config.yaml
n_layer: 14
d_model: 192
n_head: 6
n_kv_head: 6
d_mlp: 768
positions: "learned+rope"
bias: "none"
init: "trunc"
init_std_o: 0.0442
weight_decay: 0.0
warmup_steps: 200
decay_fraction: 1.0
final_lr_fraction: 0.1
seq_len: 256
Each number is 500 + 40 x the weight over its row's rms, rounded and kept within 0 to 999. Layers, rows and columns count from 0. Numbers have three digits each. The size before them is the row's rms in percent of the matrix's.

# layer 6 attention value, 192x192, rms 0.0356, rows 63-95, columns 0-95
099:518451494491488488459474454459493469528479481548495511525443445456520496507569503543569510417535444543461610556453512541464480487535577461473603567582410521468507493481476460557482508498492457546519510558534456396456538477512613501548530460508510432496500516499435518508473474431543508516
096:541483538508416560422470469527535533485462523496526463534475524546506486557522448412529472455542548510503567477544479537397485502558497528499534489538513505460475458563435445491473525561547490437550491483490465487546505464498491498471533550370481501445482473511524588492508629497554485445
078:458502516492510522578540444601508525543499471542520510519538421529447490440533488530429497543485537521533447454442515500505511510531485455479499564509527492390537471458437511485502497461512494481505476486499486436445529536538468500534521560520515520520517524515556514540497465471466445483
093:478515521505506492498420484518491504440477537432512466470474517513446376505472536524471474467429509500492444421529439553558494470555460529414459512532541499542476413490513529511562553429492626496532524518445478464608493514593453472530550465540518485456465452541496565537498452545468525590
094:453495473600570507483548535476522470503455532482461488472451431524413526437418568475488538515454495527563499500485433412488461509459459508537527543475473467463515528481442453476500489435465446485460447487534495521527504535563442571510508468551448534558498519509492485486447566536502577547
090:509530588462468409499478529469429492455495523509519471533469545495460465482510523535479505532440515520486537482494431407517545495505527503516492541459450544516564536436488451554396491405565490532485503486467560528546459536550427497515482479519525476534496472486433535553564469512474448556
091:492570499537459497556460478442482557481532542512468437508520461514465539433438483524540507432452464556514495529424474485470535485494583554557499515513536468478564549492500498488456440436430524540530517543565504463446477437516623430531511487462495567478535486474504483529575520449557490441
088:489542466585468552422475491491447491600452517554493420492525502452513511502468441537582489525501547490487555537531477555497502512478471515571502427528513502469513483477449425500501520514520489485519449500519556415517496505447465473517540492487472518463471479508482495530451397463493510532
081:530466538533539509515481447399533576586506434542471477507525521493521451416479475524420488497496475450477410446560471550512488510557493463538469559546476499463483452490467527517465488486440539543522499559576497415558548505482491488506450497521561496464516483467450535512461523455489451494
100:466515477454548456458510536516564521496545550431499439488461518439522511552472464517526530491419515509581478508424522527449575504470523477424515545501476460478487477484520461470502532482505443504519523405514469548558478491486482394516432443593542451618494451472524495557519519534514496522
086:559452583517484484482558527502487482487525467488513471445459548497525465485472523473490584496475552533468524449470543568472498583511526504434449591501527499516478406430483487454428507514511450432514449524477493456512525460519476502490417483548502541510568513450539525474515569564507547462
099:543476441547495497518517516497499610533508451487494500477525529432509444541474476571481493506493522462482541500501534412503510486495512536514530470537465469456543574502510473474493544535507494461521506581470488508472447506571482492467544517407523457495455519543502515494425484405578530503
088:507439519590468501454503497487454512486499536565494438476476507517482494530523504492489506478490510452551511539494456516561494516483484454457492487580516487520546478477521503483484457488486502531486471522483521496507442490385465504591527529495493462472496458517452530452558462467497524512
091:526440519432504521508517505493449498432522501522416498506584490534425506533497507496468500488571405430587530443483448504497502467464521517477450520511482511505499542570518485427478514477504503513527442531500497593558457472540419545472466518466456517428479484499459587482529526439469506499
085:514464569437559561518562475524486520433460496517478450527541465504516464533462485534591449551416494493454526538509491485507562434499579469503477465484596435491451527486505532478473475503532446547474481446464440487508512516540487491466516498546536537524460527553537465548492535507512540544
097:533495518522529523500547459498575512574496466488512515474503514482524468465467598524513462478542475473480550562454508532511467480525520483517493485563531532467512485503452489524490495536517529532578508516468461604559461490542542514454486559514531530461543509571504535549457454490570552540
091:524488420435542495479478564519469545603521506492434485536480505495582537520459567475459532447527443501525499481524547512468509472499492495465473602470515506410472449496485486461515498514536425518490517585486507443475519541493518418492566573579444519548577445429471468476559458491463472493
088:472471499482429447510505507539417490437504447496521486513484443470524517523472473563494413408468460447490554433418506490452516410474486520509483515447456554508507513517525384474514449481582457569497473478520586535447471450533527497530485518453541486481484527544488535536465491512463492469
098:495500401538451473515498503475501494505474510471516481532429470463422561531445488511516418524561451496466435617510467532443463570486439455519523469469506483502482485554462590510479446527472475556532524507502491466435488504553489601438502518478504478544532465550465563466492542493458500494
095:565531474447416525522535506475537489505447549517472489504504431498483482545597464444472512495478465455407481554481573487518481504511464481614477478451499554465427545521520537470468521472461578490495528541509489483507458538518513469560524536502525556409492483469503561530544473487473530459
097:502468460573479589543518526430493508511510573505548512550497435511490440509523554421542539481531466525556510444551478494453496508464531439477462475559424544479557432446478465488487430458450530492517476487496566525555511493522432467429531537544437526453480542459493518399463520452530573549
096:523483510575457449407512486490496521445503478507513451532507550484468502496476501503460481599524471573531527493568465510427508528488546517554479500451508529516481508421578566583483508568413492573543487497457495415476478465465512482453582558465482511540435509444517465515497491498453456510
091:560521490496515456416504482553547512496468498513549492454496517519472536559544504530449545478528599548502596468556486466457489495531473499576469535526555531556473501486469469522541570541528527495510588471509464527533388472515501461525517536468578436435533478530482453490421501488510526478
089:530506580522487551478504517468448550599472465536452502562460520555543481512549523482497447516581492429474432465455512520499460475501433544599492493630491462528525497435525474475571497569461496493580451470499464489495526483518457532522503516509513447531515426514473513473495540520541555488
091:479573460528549464522546468515465577537462584538561454529405580465461530488497433558536442561551483495482438576566490537489495520508541505516473525502530520507490472494531426469468515467445477515508527485413493473536500480491467472509532513501547503542543498539533452460493563537504449415
094:503515515531477521470487448484508514470471483461553436462510543487484540515445466464533574501449444505535529489413445426538475448518545493479434484516554463549486495462456483483476478478501518502544551495480458535452394493476537480463460599523513478506460477527493460543508527416536541472
094:502506472500543578484498473494488452440535507496505531521502478553585502480512541567472407545477436558511462425470554522549491569496524492492478537477482514518463469486484479551556426508482494486540508515520523524535463468448505515482435540561477606532480471532522539518512484486459514499
098:499568497546468507519597499523491497439421470416460503509434505508450537495446479552478558534504418519426481487477460422516473517404548489547454502509483478517507480537519578490505459521543528451452463554474500471512447490513491539537486485514561556556558493491552470443476468489494541539
083:476529472475475526492543463536383573522414552489490469502477493509448419456462515515567489533475505479457527415538457516477496480541504482522459468523503572483544526537448461524467522499463533515520477513459597453457520495558467503482541484465468405490480531487532535472505542475428490468
093:628485501506499532459503508442466495516525522421469464484522460518478537495473481496512541534498485561529512478510464502503484455490546421589473517515480535509474469513492477481474506595539483545466458524488503508458474546450548510534447534498514449549454553463451487453509508433476465436
088:464488498566535472441601479514527457551559531540529473484553537478514437452507458496482517534561467445528484510464452522474537471464545440524417461511455542512492469443578435513520548472482503469543515438498480497465463509497528463540544533495467570510475493382487470514480519522483528522
099:498477486490555514496555434568476499570486463507438504547525490400464534420441539459535529505454549500502505468469519456493521442587515473448532446453552489500451432482520427482494572494517473450504531465489435500451516460497469550552466461507518449449536519483550491383453436528486497499
093:520489458509523453566566511434492563466465519493507483526569538496470517580597472522499534450509437490546551486511557560409515492475542441433531470535545489518521454546513498505520505524504507547491475449458590462497487498521497532441495532554477461522469516601487472482563447496466531445
# layer 6 attention output (transposed), 192x192, rms 0.0444, rows 63-95, columns 0-95
098:524474494515500565436514454521505525400552564591507428520470485536487449496533498432474444535489489439471472408446480512493516462545472479567485437495526487514457531473492554503462509518454500530514477494557556489501447521437385540476529480507587475537539478510612512463514520474496501590
102:499543479559566480506530558565507498516531456544479505447496505470495547510470509507458472513491570456545489561494588488599494625501532464451511569542431456552552454521495479435559449513447493525498510433521533475462443512560514433548522516487451469491525521503524523534563533472498564406
080:530493561526407464439492527436456555569524396484514625489507491506459553503483496519510554464471551545484486498488519493452457512475509519520511485468500447577463488485518479476481522507415469492546494553410436501509496555488449455486488447530548503549477588486542515509527500527395512575
090:516507465507485513512538478519489476550515477450534484435542506496555551468504541546612491573438443542503457515480439465502542487388562468493542521515581472544523511515541450554540557493568451519394452472531548477423573553519516525595441479466510487463495545456452435506439559474519463462
095:496484518443459522488471489442495518488568441520549505530472541555534488513535448463538463548556508521413568486426595548502559528480499496515394511537490494457517471455530445509538503508539454495438559570495489583501536494493503527445493473534434493498422504484513487450443448464543473501
094:515462456535489474440467462525575482485465553388466535450512471516443453464502439482561495422520508519479580461461496490528577508549539462494507550482496531454482464577500534419498458486467517482525479519521428537477546418443437502443542449516475486467489509512456509580505482467594470565
092:525472513474463434460492543534493428533487505463445506504474555462474560495525479452479491510574548434481531528487492480553531482470427469468476481482461532515417508573511529520468511562512491488517505539495434567581515534551550467534485476581482531467471530522490563469513536517548513521
095:567451536510464505576495469543525496532453514425491494536455504463499435479394510454453446479495436469576492503516559465561497503495503487495438490489463525553538467504552579499431519493565522492542456407463512517486452509493518450544548508427474517503481475479565564484417527515447525483
085:518469506487415532507489496520534464478489466471568452467466478510537537520503472531593557533435521500472448519490545484490530485505460501496481487445478463577482561510525520468549518539513460502533467513499562523511489596475576494406482419446496499527486563509506491458481470542476501487
092:512529460519479523505510543575524470457439493567487538451552531574501558470520524475649474438576535494538503506509552515494496468607487573539502526485550441493502565495546447536528481545384489489464545539479436532458532478550511512467489433440551494376466484499458500510514543468542461469
091:512542482457525437492503488561564525481486516523484519439576515495501507504389531491503525393530509476485499415490555459414449413465434421534462491511558463503510540547530497415533491547460500525541479510589506481506494561499494469549529522497493454485471496515529467529464477447461479515
097:530552542472537503415427546532475455512541573486515461512508485461410487377442515445458501445482479479482454470532551542497502557522449447516503509432501544555533495476474549509522538521493514562545547475483527500565432482451499547602527527517480565483425529544530572564521512519423534492
091:485454505481403510576451518485556558431459559489458436501543560431480473565478487413502482554469568448457476517468526452521554525511559466475557571539571519537525559484524502519487470453485514531470492473489495466428498468538491482511552551446503516422540481450518498499495517485555499478
089:457443494518498454431511517467566535498519487431492481523457513446474491425607467544526465461463490486450445529532500465539545603455515526481474490526439513540472495440459486544476486475471549482479528510514561476523543550493417485524533455492473479526384461527509468546511477495464432478
083:460497476549459448459515498525525540535466515512564554437517416543519541583458398540475457540549564479453461468472472517442535480475511511467494471543520593482482487492529510522534460435531501456436438470520514485479506463513520524486427483454429491452449492557478539448534517458428499482
095:492471481441514488462414590521512407508544501505531509553474492503420515504534508501514508532473527507507410472562453521466457564486464511450582465506486593534441427458437523510502471496525503460493504539536510490523526499507525550585531512444453532476453492503553523492520512450458511475
093:453529526502453510510552519498552431434433571523531564505479497485466466508534425575520589515476465581483535556486445503501527476521480585472516481467532445541551508451525489465482458558536534492475525435475429507500481505502512558515504543438494479407503539546579458484491496495524496454
092:507515522533533506508500465443486529551466503482510470463561472504478434523575486453485531542451461511493482503496425484470461523424508433500456507494494515520468491544422553548492508473449578421546508495488482516529541540453503438517541413560506511508392449479438550487556518499471465550
099:563470500484534516524455528491503484516455516513462525484529475522477549461526480501467541475464492448506542498572528449496474535509553555574522546496452591441521502550476488541584422485570491465618459494440536533518456489486428529477509467529500541449494500482558583493500446504488485509
094:467517446465578436468501469508471463524542512535501563486428531483533538533483540521430488514475474523583419459557478465540441470500408482414486481493515534485523466490491532531492498538542490483501493515438554506506500446572462463514476589503504516563489470538458433473452475479467454469
096:506511528465539483427443446601473523476486411510514418484510569523545566453522540510462481440472511452452513471499504452527629459532473503539481457473518504493479495520503448457483483477538521495446594500499482499466495499456465535472445491474394532559504496490536509584498488512510488497
091:485555517545533550507476458509500504511436539483484507470603446510564551509464481496432534414474581489501513559457503542541506488453492504489509449522518494511523492518460571430476454506562439536582453436489484548533485496501579481489512457405492490543560593428468493515491456555572479468
097:507511559510532473525533494427484541504577509485518497539545532528480496502510478465573524464481457485519513567495529558495510503512511554447456487525476450575508458516438516461516480525519463508490488437430515456459528492545489419524530517507526514577487530521444543560533459497506498446
092:440543481484489489554412505544474481541503493446515458472500437494471446516443496531514455497493560495520516511529530487517421504531452384491500500441467404486476541489472565472504591481551556474354472468499541531493536536466531469525502494481536567402482512522475381424534498471538503503
090:455496465539526499477487474509548461599509480466522512478537537532476534519523571462570527497476546477524522437488511518451475461501543507533497603434476543511496487526477545491492444541518489536534523475535467487505513446562505565438524555501470502497518527575446570504590485448532511510
092:575503518552532508526550518528519540458476520549444506472584554503556528543502524429460484506547549513387508502554598497472477528407526508483548535501464514484540572510490475510494485445516498529462515516523484438533549430491521501487583527507548519475503490479509480478548515524538509501
086:422470467490479470459479480512488477547468442588485472500497507467482448469503528540543573467517491550474462552582483505503546447587447507546469487489513477474528562436512536483463490472469442491466542587479528484514510518479492503481489519474477453510494556407472522527430569550457454537
104:492463474492467495541426454422458543509583549546494484526570536476499460567496488556439513508544502570470495486490576556463536539418487480466473525557504533522536468574489586501488491492547394498504593484543438460534569496505442505557490525555443496413517511501479483571464479529466497542
088:493552529512525471532516497502508508532544508424532486556539446489491531544513465524449446500448537612544541510516504424554457496479540513548481552421467500525519440399505529551511566498515493489481461470424493480517465521551484484434442467543444535512461520514488487552476466426494532521
092:480527552511516537508494482479513479473502574533571457515566468453547537553466531486480489453488577496454530500510602528510517502547535529441487437563460463538554535569470574518570494450447559511481590582520468461509497463533506449486468487461465438455528448515536532561506491481555544550
082:473549548488531492547452485469544485420480496456529453468511478446457530497485500463477484529480543511538481455579441505469546513467493519446487588454544459469494471496487561561477510524462505516541504499495459532446553445486460487459567487409512474557524486499502462420551494462516492479
095:545514542470457518563479498465464568545465521465497458462519497495583490468550433491478601450500557535543464514554537563462497444516462495591518551480533518454549512468507491448433555505552490529528499496511464454511544508525510569468496514523475505480460462458485527526558595455509553502
097:593432522506486577544522450518577508502486488513535480479449465447531534507583504458465451439519503468514463492498429410529523531560444531489582478511511553432534575548499533485530455519444583522498568525456465441452546528466464494481440485444502449457475461487523521480460443500557497541
# layer 6 attention query, 192x192, rms 0.0356, rows 64-103, columns 0-95
085:524447486509571533478511523470470573486474537555468512460481455468531552516416593614486480503460466503509558485536562464491547515451457437493468452528505489502463506526548505608549505493537546430484472498508517542531470501490514475552535487525488463520492490544470435541576441476469538565
093:470541499525524515470525451524554546455460537481484469496514460510469529539546566526547465574493484468480495410557541520363542550489505491559521471533583450493528508576538537535577495537561502515474546472494530547488533519501486524519552483552458479420507448536504495545542372440543526492
069:536523488529465477479509505516529566478497496458517500528501452530519551495488511554416518510487545535537524496629503439505511496465561471496486514522468473496533461464541526445493463512607531441485486468431470548565529464529510522535484536585412577485492554569472429518551477506442480543
098:529539470473499497428524471576495507494510521542425480477560506505530510522584494468523464505483543368458489450492562544401512469481495490466526526471519486517503566539483531417505434523511509501553516499505516496487517511458486515518450498420461526482523524532474470482471544463523516561
073:571450478520463574517435512484480457562465480512526524479427515522507506561553558510556502548422458508573522401516559463461497409570462542474506566476525555563460536549551475531575551441511448607443463559489571460515498516484476536540444491488480550527531518547510489555479444531507479555
077:446489540514456500513533558536473576463425474536463460561542595523411486494506551515439592512510484496461466530514546483486523517468469481521430604509552478504538492481466556577442513470445503494547491508524469453493470450558529499482487562534491543450528496502492511533435442507456448494
069:510540490463539490421511400525468496522537521527448494546465526514509486480592476560420446466546421474415457541479505539497513477401557473563490427536593506536455502540471566495427549491530509468558532473509526541467503551513544485567513511484503455421491469493428500521474508529491507567
090:450547487456488503483471494468454497434536492455561491484470442453523502463463538458462515506473584556535480521487390463505437559502549537532515430496504485426476491427496464484517477542505535438470485514477460540503531501463497492437531454493451502534450509460535472432484580469511500428
102:485566487554570509544495486522440521437474551457495560518492552518559498490489454437522562493489461499503584520475576506496518464473471533469468505520540514532550508588531545445478464513582490517522509544524483448509492521540552445524440538442513490523449548531492526486595505488456500458
096:442555530589522536477513528574495529479457469500542509528465483444479504556551505506479454465549510469514470467542536473447477482462554482581549402426551507514396439412512484489552500440408415475453503550483477443449468484508486470440438515475468467527571522445472538515464518486519465438
105:472461517516497538537521489500517502529535482538562467518550483506487478469574496558505510516434434514487474493430481484427572554503464500497517505541471454451485543542444498526556502519438558482511537534499415519506478507442551549471483410517450452431514443518551465409454400466482477555
093:445467529538535482564481497548552457514531491556553554529516465433482519472498440507513544479441526457543499453516446466443497526502461501462573454513488598552516417545510530499543500490450485510555465502495524503431479521531547491561476538492542461480494454576512486498501571511428475520
104:451462551465438517500508441514438475474513442487511520525603438556550563493535478532453486491458450537428490502485401485408480517567533527498453524530416535505514561519528446466486513470488419462493444513552472440562498505478509513512442467556532490475489498461506459495484519480489496483
097:536448512485549484541521538541476474486478481521452445465586445397476519565495474448537461507490551558490450453454476497493493494466510481543495477490578494451570452516486474414481476483465436521454490473524442471490445496479445430476480470541538511533564522551518504567524546519513559507
099:470528477493528502416454481420491456499497521511494526530439498463507502525539447440474521534436473428519449472512499507498561460579484515523487486454602535465503556531551456476505472440467514459569495458451562485495533450419459552550497467449465467434534469494512447459436435519483491552
097:494471481542454508506564438494518562540546466517490505425467459456494466501497586571476537487480508502523514462501539485493518501427488522425461476565564473559502424417528497464467474543489484487492465547496486503519567508492499539520527428481427509518463486583481448503500456511417548579
097:515540531453448545529452499448438534499573530478427545530552483434511476484512495548498447426529512512527500385395497593508543548529525515471492529467530490497560542466493542454521471530490491546495485504512486486493466535452501458467524473481545547459530509609530513542553510561464458509
104:450488483507538518488467459486447484480421550461567586533475468590449500568511484468515491587522473499496497551493432566581461536501533462490473469519495451527480476545531519509502480529522486510514535496532495479482563448520487441484514525543486556482478469504480440465524527505507447555
098:493490487485536520507532481465489526530519414443513495460465515530508527522445434581567491560477453551529532581427466517496482501404480497493540488518516498470474531519468478534508440454486476416520575609512500485468530539433562445505486510494553462484483481469472429458500468447520562485
104:513525552522477455509488516552495442553418502457474499476499492478498507543469484503530425473445384438505442482517548520481532498512468482554473587461475426453493568460472481532490480459533462524500471483544540539567448423506511506492503452583476472553440542514487457609454435517486526524
103:438499494497474445541509471561515543501497443547529485517473528497500464496489423520516505524463470456575491493519440468453464431513541469435492517559534518508477499470506561527433529463471546505444525465484474445548465535465458491445547543550501487527448475503528448427492469503464518495
103:523511427511504527518472504492505495554520460521551519516490407472508503533449492520465532557507476526467559449559484467555519529532450493473528407516480524469450525523516416444510519409570511545562473572500540496534506448467572518468488557484428455467514476517463546484433448507430514511
102:503500585566481474542454505526485537481481426506501502520513510451532532445467504474524422454499457496544537442525536525495479531470517491547530408469467486575556537534489486499487461501445495600520503555437548487435559527464460513531557535527480513468472497492497481520558473494490473466
098:487455525482463495537495533543559540449513512502528516478463544462540452486575458490529481440518522453523459522526480477550527484379496505518526558431573401488463528538464482469471504490597454505505559540486523465548495505495511473466501470485578456549500429502463445494515551506473481526
098:481515511489429477569497461525474460477538534459423494509462488502475513550502544554497497488519454498510527451566419532534562542462503487503479490520512508501541482506468478546546552440576532485538574507537436464436509422507392535570437448415472488568439515518522519553529533501478430542
099:461607537498480447507450500502560543502424506502451407460471518529507519503531490533452595518439476523537484559493467504528527448560543525435468506464485475515518517550513469501501475532451480470404525484505494544533473449554559487524479553477445470422555568436440518492533516464499513544
106:554551481536547486491507560589465501537471456471543544424495499488470489529582528478445439505482460582576512492535466434465489544433522440504529473529507541474483475470550552562512500526598550500543445517478523481536519519496487486453449509507559563531517505449572494469515500450492540539
099:519434459508422473551473527455520564430575516515514463482455561548465486542470583515412478470464538471488488493454597525532507598525530456485508491483421517559498466506453551452564487508464480530490516449546463448570474473503501497461522526529561493522447418417523522549557512456513473457
104:549488461448449451486457574501496487526392421490516487511431532528517484518491534504533518534466523538526537511433433533436536530435452556543459510523500431543552551476506426514445576494451454551464470513558486517492541485430496467530467530436433542564546469524525494465483456516556464399
096:562537473485568470499517523476497461553490516507555531499528613471572467525528504436513490527479532516506441615514498461400419467573458456539531472527505439510526508495448534428470459482466460564476484514600476462467551462485442472522523468554544514510554470495477509568490581522453526540
095:464578484489489440566513480518501490528531522458437430508483480560457480492569513484513475477522523524434550604490516468462519514531500600512450493494486491529467506506515517518525524427470534511493522530398595548517522465497512476518520467480486467465508493460475542444508504551473502479
089:481522536519510522538569523537425506529500396484524486496450485528536454493561544474524465504527543571580530483513483520512453543603481527438456492539589539424506446473522542438613416502530503489450519474550489558549516545488441553472479516504539517515460519463434547484487499519471493485
081:488510509494452515570467507549539485536425524484473491522518453509484525493485401466564533506472448458461442446463516514424528422452475477570481538490593511521524528519514533441494541478576533549520500497484438538535529570436485541490531439499492539497445491534531528551507431533445454481
080:528462504496532516548541581515504460522475479501517488571443561547489478510584466531498555473518429535595525489445491542503532523447512551466535484536577517490495476447520489509469528423503522482557524477481491453555479497479524540471539503453480513553581475487442530488485526529509504503
084:522518510412453447512520533453560519471538430465526514554484600497436508504507530485494522453511457574441471580466514495511531539521590575491490438497508528519511473461496456541437509573447498481515517523492478506501477458521453519484543478458488435472530465429458569470505486495482534447
103:532536439499509461492458485489474483534479470410548497524386439484461513480381481492511465521442503494499488523528556419521525461483493493528469475453495530500501426500573493505560515469504481470439459489443403515488487577562436496576484484481429544482474500526545489461521453454444482510
087:567485478502525532474535544523576571507473486467505559554536501581506528499503498537500550587481452517554575463492531600486471521488530470447529528563511509533439492485495510543500485459571571564498526548503534532514521440518543539475473565530477562510550552550434471567562477471514480456
080:475526513458538491486501558466485421430539483510455500534538511468458534518520557514522492510445510522507525533538414492504558486545551560497494480482493483520502469474514492539531510507413450457436500545500543469481496560410434438550495513435477484532514463485469531435476541528484508592
074:465467496501516539522544511521480548450570482547465515477609588488455522542532517566572504465516480507544444540480463504490532470493559459447506469506566510510519532528555490534510550579478497547580495525536498443444505575561489560508474515481480456576551489409504516477514532561522535533
078:507492506517432518484480495480463457521488484421487490508389484476516484481546513487438495435519484496434420480478514488455457532474483487512497462488546518444474512468499479492474426475518506468448559464449424521504495465499493505444513439469495485405450417534562466507421494415463461439
# layer 6 attention key, 192x192, rms 0.0356, rows 64-102, columns 0-95
088:473489513448529470474531487465544520524573532500472614546551531561544531518530480500487517505503512482573507476438477553487454481518471505469533575568498568537547534526466507505483552534468506563537464592474503499482519464477474491427432553483482536486561518491494426524460595503589402452
100:512520497472463523391536496495487590523543467524532495477483420518560494482571427502503544521528571531495456459440478482492462464516578478500477578513505494544536481446557550441427474458487495529483538473438493517445575562482510538563528450502465578429505511515516489466426560452534578491
113:529541484512542509575502477493492479477475490433485450486473569473499511514542509531469472432517493529454469543496485466562487433510508502545424479518486452530488439535455466522556512486539566494534555493494485507496509521476482603557545465500565536574471530498562483558438418450493495458
101:484508485488489514452446560513499442535502508480496516569485527493447534488470491552547492487556455566490502569537451521567553567538538571453482468464547566440453436454488524533504492525459464499452522487495482481553475531484473444420521547549490478484501495435532505570446425514525488511
087:473519472476459509529445508464505501435483479497506504523513605567471439498477493430504589474473579494524527549489511504476539563495589512460549519452497406461527494499525488512465532557544469521536491486521493489509438476439494476552550492475407444456480520503465485502509443543501473504
092:476569473479499562526510499570442484514474502478412575505500461503560475492537514447485516451492467431422484525548540492499446469420516527508502465507457425464526496459552579425517476530470478475468536456488532485529561528496513527509538461549503556479462475588504535480526582478358556486
118:515502447508488493467485501563510470496451535429513419517479418505567534484544462557487502497496512460509441567481524475500428402519485453565453433529501495509545498430506535450526462474533509515571498489440506539501568497501467480483483426521460563559462480542560528478484495446471470518
074:488391484554590538503444401496454463489534514505514457528502533509486463498411553418478455546423533430469526470528509524533500489484496444553519508460462522512531530508473476550549494548506528507517434511464546578498484451509523491477512475455466504503463504445553504550481504475479420473
103:433512448526486566482504484531533421516426505433476469472497469532475520495531556542469533507518548440557484414594527481519513593452472431497524508472467525473543465434494533507494568494477487487517488460546546464506456496535485474487442539495429505432446461517430497462445481495518513533
095:475479543471462353493421478537479537501506499484585427536450506510577447508530530519500516447497558484467485495560490497482525447501560506511458441502517419461499507493462482473445567467505472443525569482519478501515491491488425530523559459470435490424478554448476512481467483417503536534
105:490504506546550558483552490435406449537597448523501469492458496573501557494515465568527576534510509496467527487515522559463516437502533543481487517582478477555470495496512515427542520576550563471486462543507499505620533531474492488552480479515465487492465528483526516471453501505511547442
092:470520545503481504471417428545519449491504471484542483497585511503480517495437429558512496564588513463495480476528467565484557471569506509565451601557554524485509493527455494498456561461514501525552468570495564455547475531542518474500493526542435519539552440482463460505502463558498485482
095:459541572500529550477514510508548445491508514519504441492478474575443448502533523533494555552509524520532524442550510581507462484574550473522429552475485531555537399451561480499556503501517539523532527500463500554485467512545493472420525546561538552504517432493486487436501513539443460507
095:569502491513502453500531632545497516476527527458426487479557457547491468513369484516455492513484502450548542508524480484454579485502449455538444493553507496442430524511535543549478616414455494502486499499477550483579498518541521536467504522459509525507510555454530500458589388558460507507
097:464483444460587537495461495524552544569486590524516466517448483493487526478495491474491511520543531503554527552526495476482474481540494556465484428622550498429511551478483480469473467549494487546538486557428498449430508486433513409492455549486511407562482484527550465566478519470504498502
095:496542507506414419558477443567473486583522467430477559524516539493535592556509452512561520477447493502458469468502483541464513512535581478471538549507506457534479468447502505494533445453466435591490514558535508517515491442434535570411521500407506550492487481517570470498548465517502525523
100:465524473483475453582577539488499458428503486451498502518454466465451469545406501553550499494504497498458496483477494460477471509551493444542482543495505596521534507473462441456442542520453498506457524536414510494500506526507499493471455481432469534520460482434490479520484500491523509468
099:500434483460418535477476506470562544410510474499424574498452481494560487492513514464515490476490540456583489503510520454524531499475522486499538515473491449514447507526513522527481407518524505431531475451510488459535545552454532433453457519470513558495545481504526585511493467478533544536
095:564577470548435469428545459467485459555514521521499458499523481501471507524426502535460555505528619487458482432519531447496510492557437510512453490498493481505504560534514502502548495488500487432587542424516455603506531538572521492467456452556511447505495543497595487536420528455555459524
098:568501514518540460533547587456537570513600488549460533483512509496497573507489439483578521419473417485549426493465555522496504590533499496499536449432503490496438462449421456500539563515485570458481512516574426529538494513447528482540477484528558482453517496478528491514497536518510482523
101:498499484505445496519449473515513525536507535419452442493507473521460480493436448451520480455553475496488556424553490522520507530480564542542454450503452531475508555466481409520470464451533398480520540493444513471485554452539518471493479433458524491516572457457498495565445549546449459464
101:509587501455488441440472532541470489438536547526513439457474499428500594490497460465488476536515541552572485414525463515539586550496513494481497516482490473507516508543487488476507515466507508565564457515409526497468490461467555518544464561493522391517514557479475526558570495466514529521
104:536539478508510532520527466440498479475407473505555505450506508482511429488541454542639485544524557481474457495535518473438482577542526489514596484559528502507528488507561539603483540415458562537562495525485522521503473382455468555492554499483521434500512492541559543482468513473486479487
103:553495486518520483502449453516459507481551544518489523424498577489495495533528477578449458472514463518488502551511473564563488533430549453598497466486447497530445477526523490512485566481518477414523466546550483517544436446487529493511541486460472481520495490468532522450477481478484498466
096:510556507476498512501492551566523493453569429465612436436521530505502493501599477471456378502431514448560495538503514495499490480486463462499466517476470534517454475501448507467482531491447506556550447477523462492506466420561509515487482503521514501475504533403485571542527509522493470505
095:467549502537525458578439467495471419460471502532532547575506511424472520511531496526422452493450524554571486559530465485488491451431446475544446416533472474501486499434402492468499447459481541528548435489507498471534539550484538523538490425447522573520522432527464405480472442502519477469
101:536509476486562513469477503502492555496488523451530513478556444574565544567506501477496571506416507484576437502567512521558518525559542438566507468419487486495496491515577506497495422475503440475534419444522480512516510407549507510535437510492447476526547569460509531498491552533508514465
101:512503547497465512480489581501526502490505533559471553515541583572579566513501586506489497476473464435472468450481565475473536502509442572509548566521441465480588448444561388507470510477520520490429507549553457435497499456435475509500517533556481539530494467510509541440538572521442432488
103:460498518445454503542512477531435515521511518451476593478529472495542540510488514362555534408448579458450495468593461476560526428562481436493488466482547518515429514535484536523486496513530530510554531539545477532542497486560500585515466484496457494474485455506495502465460487534456470423
099:582489511548491531544462487449500487458491464483462515459531479531540507473474535555519548508432460464574518441438510519547508520444535501455506497484602496491487471490467424485443503480531478543559503529507541515521482475511500502516487449539426437567501523545540551473475480494535493588
099:509497581495503607482529499459485510488494484532562478542490508457529455476575463489401401576556534560479524491404502495513484535478451498481463423474398525503502525444499478489543452461540469554568549544506426501505498440510500494625522546479496491576555504487475483512580525525516525513
092:457533577443487511544547433491489514504529548478548442527503467487417472544543489464577505496466466461502563485483421531453508539524487509501512553426577505504494405526490437475559475472537488469514443462472454469493527485590509487527505469544435481460466500480459565499559463548470529443
085:552574468475587566521544437540550472526472612541464533507544489529517540483524536426507485562500563540530521525566597542543503476582554488520538506507467533529506526533524498469488554580505503488491457451539547551513600537452500480504505450550509530489468460504484479520565527478526484463
121:564581527532490477496480495525496452543500509448542473518440366432453485484480442483507524535495425536516488474470539465493487555417434433528478560504498524515524517411454545500527476530546523519528505524486465532506495401483533553483576455540419521477402486591517564557520443468469509461
103:444464547437574519484456440474548519511545420524595527455487526535488510466468534473502400487492475513478543491521461541509490512510522522438519501559446526541466494480464495533468515561446485534500479523595593481524473526574483526515460506558560528421528530434472522462572459556477520478
108:533521429534531498498539415508532484447478507483512484543503444506565490450517500451483527522480561535436501483488444519478436483463515477522485484510426435554533504446488531441460523562542599472489518415424475597487565464518562490529459429539430531511501430517522495532555444457470532420
101:551507531477501470495468543480527512570512521481484545479408529574474520548534447519504516519504403497579501490507481515453563516445434509479548480469480445478550479525468463502467544529457424491477561589530548439522442476553460561493530563515513458479508539462548400494512436578585540533
097:587559548594515508465486525554502464535540496548459468528392487472500441529510521555540581511473556497453470492481577459479487527393481457467508536545556553458542486469510514518494481578531552480462529507465375490474472464492582513500532515480443526534498523527581482498494515491490528475
094:545598461552524494489541504521529429459441495465523573536514425513513465438532505501488583488536542498506483477478491472480431507488467519579477496453463479511539447501478507445477554506608552502472477445443470560531515484537521428533490487561436594542501443519517529502490523440454495408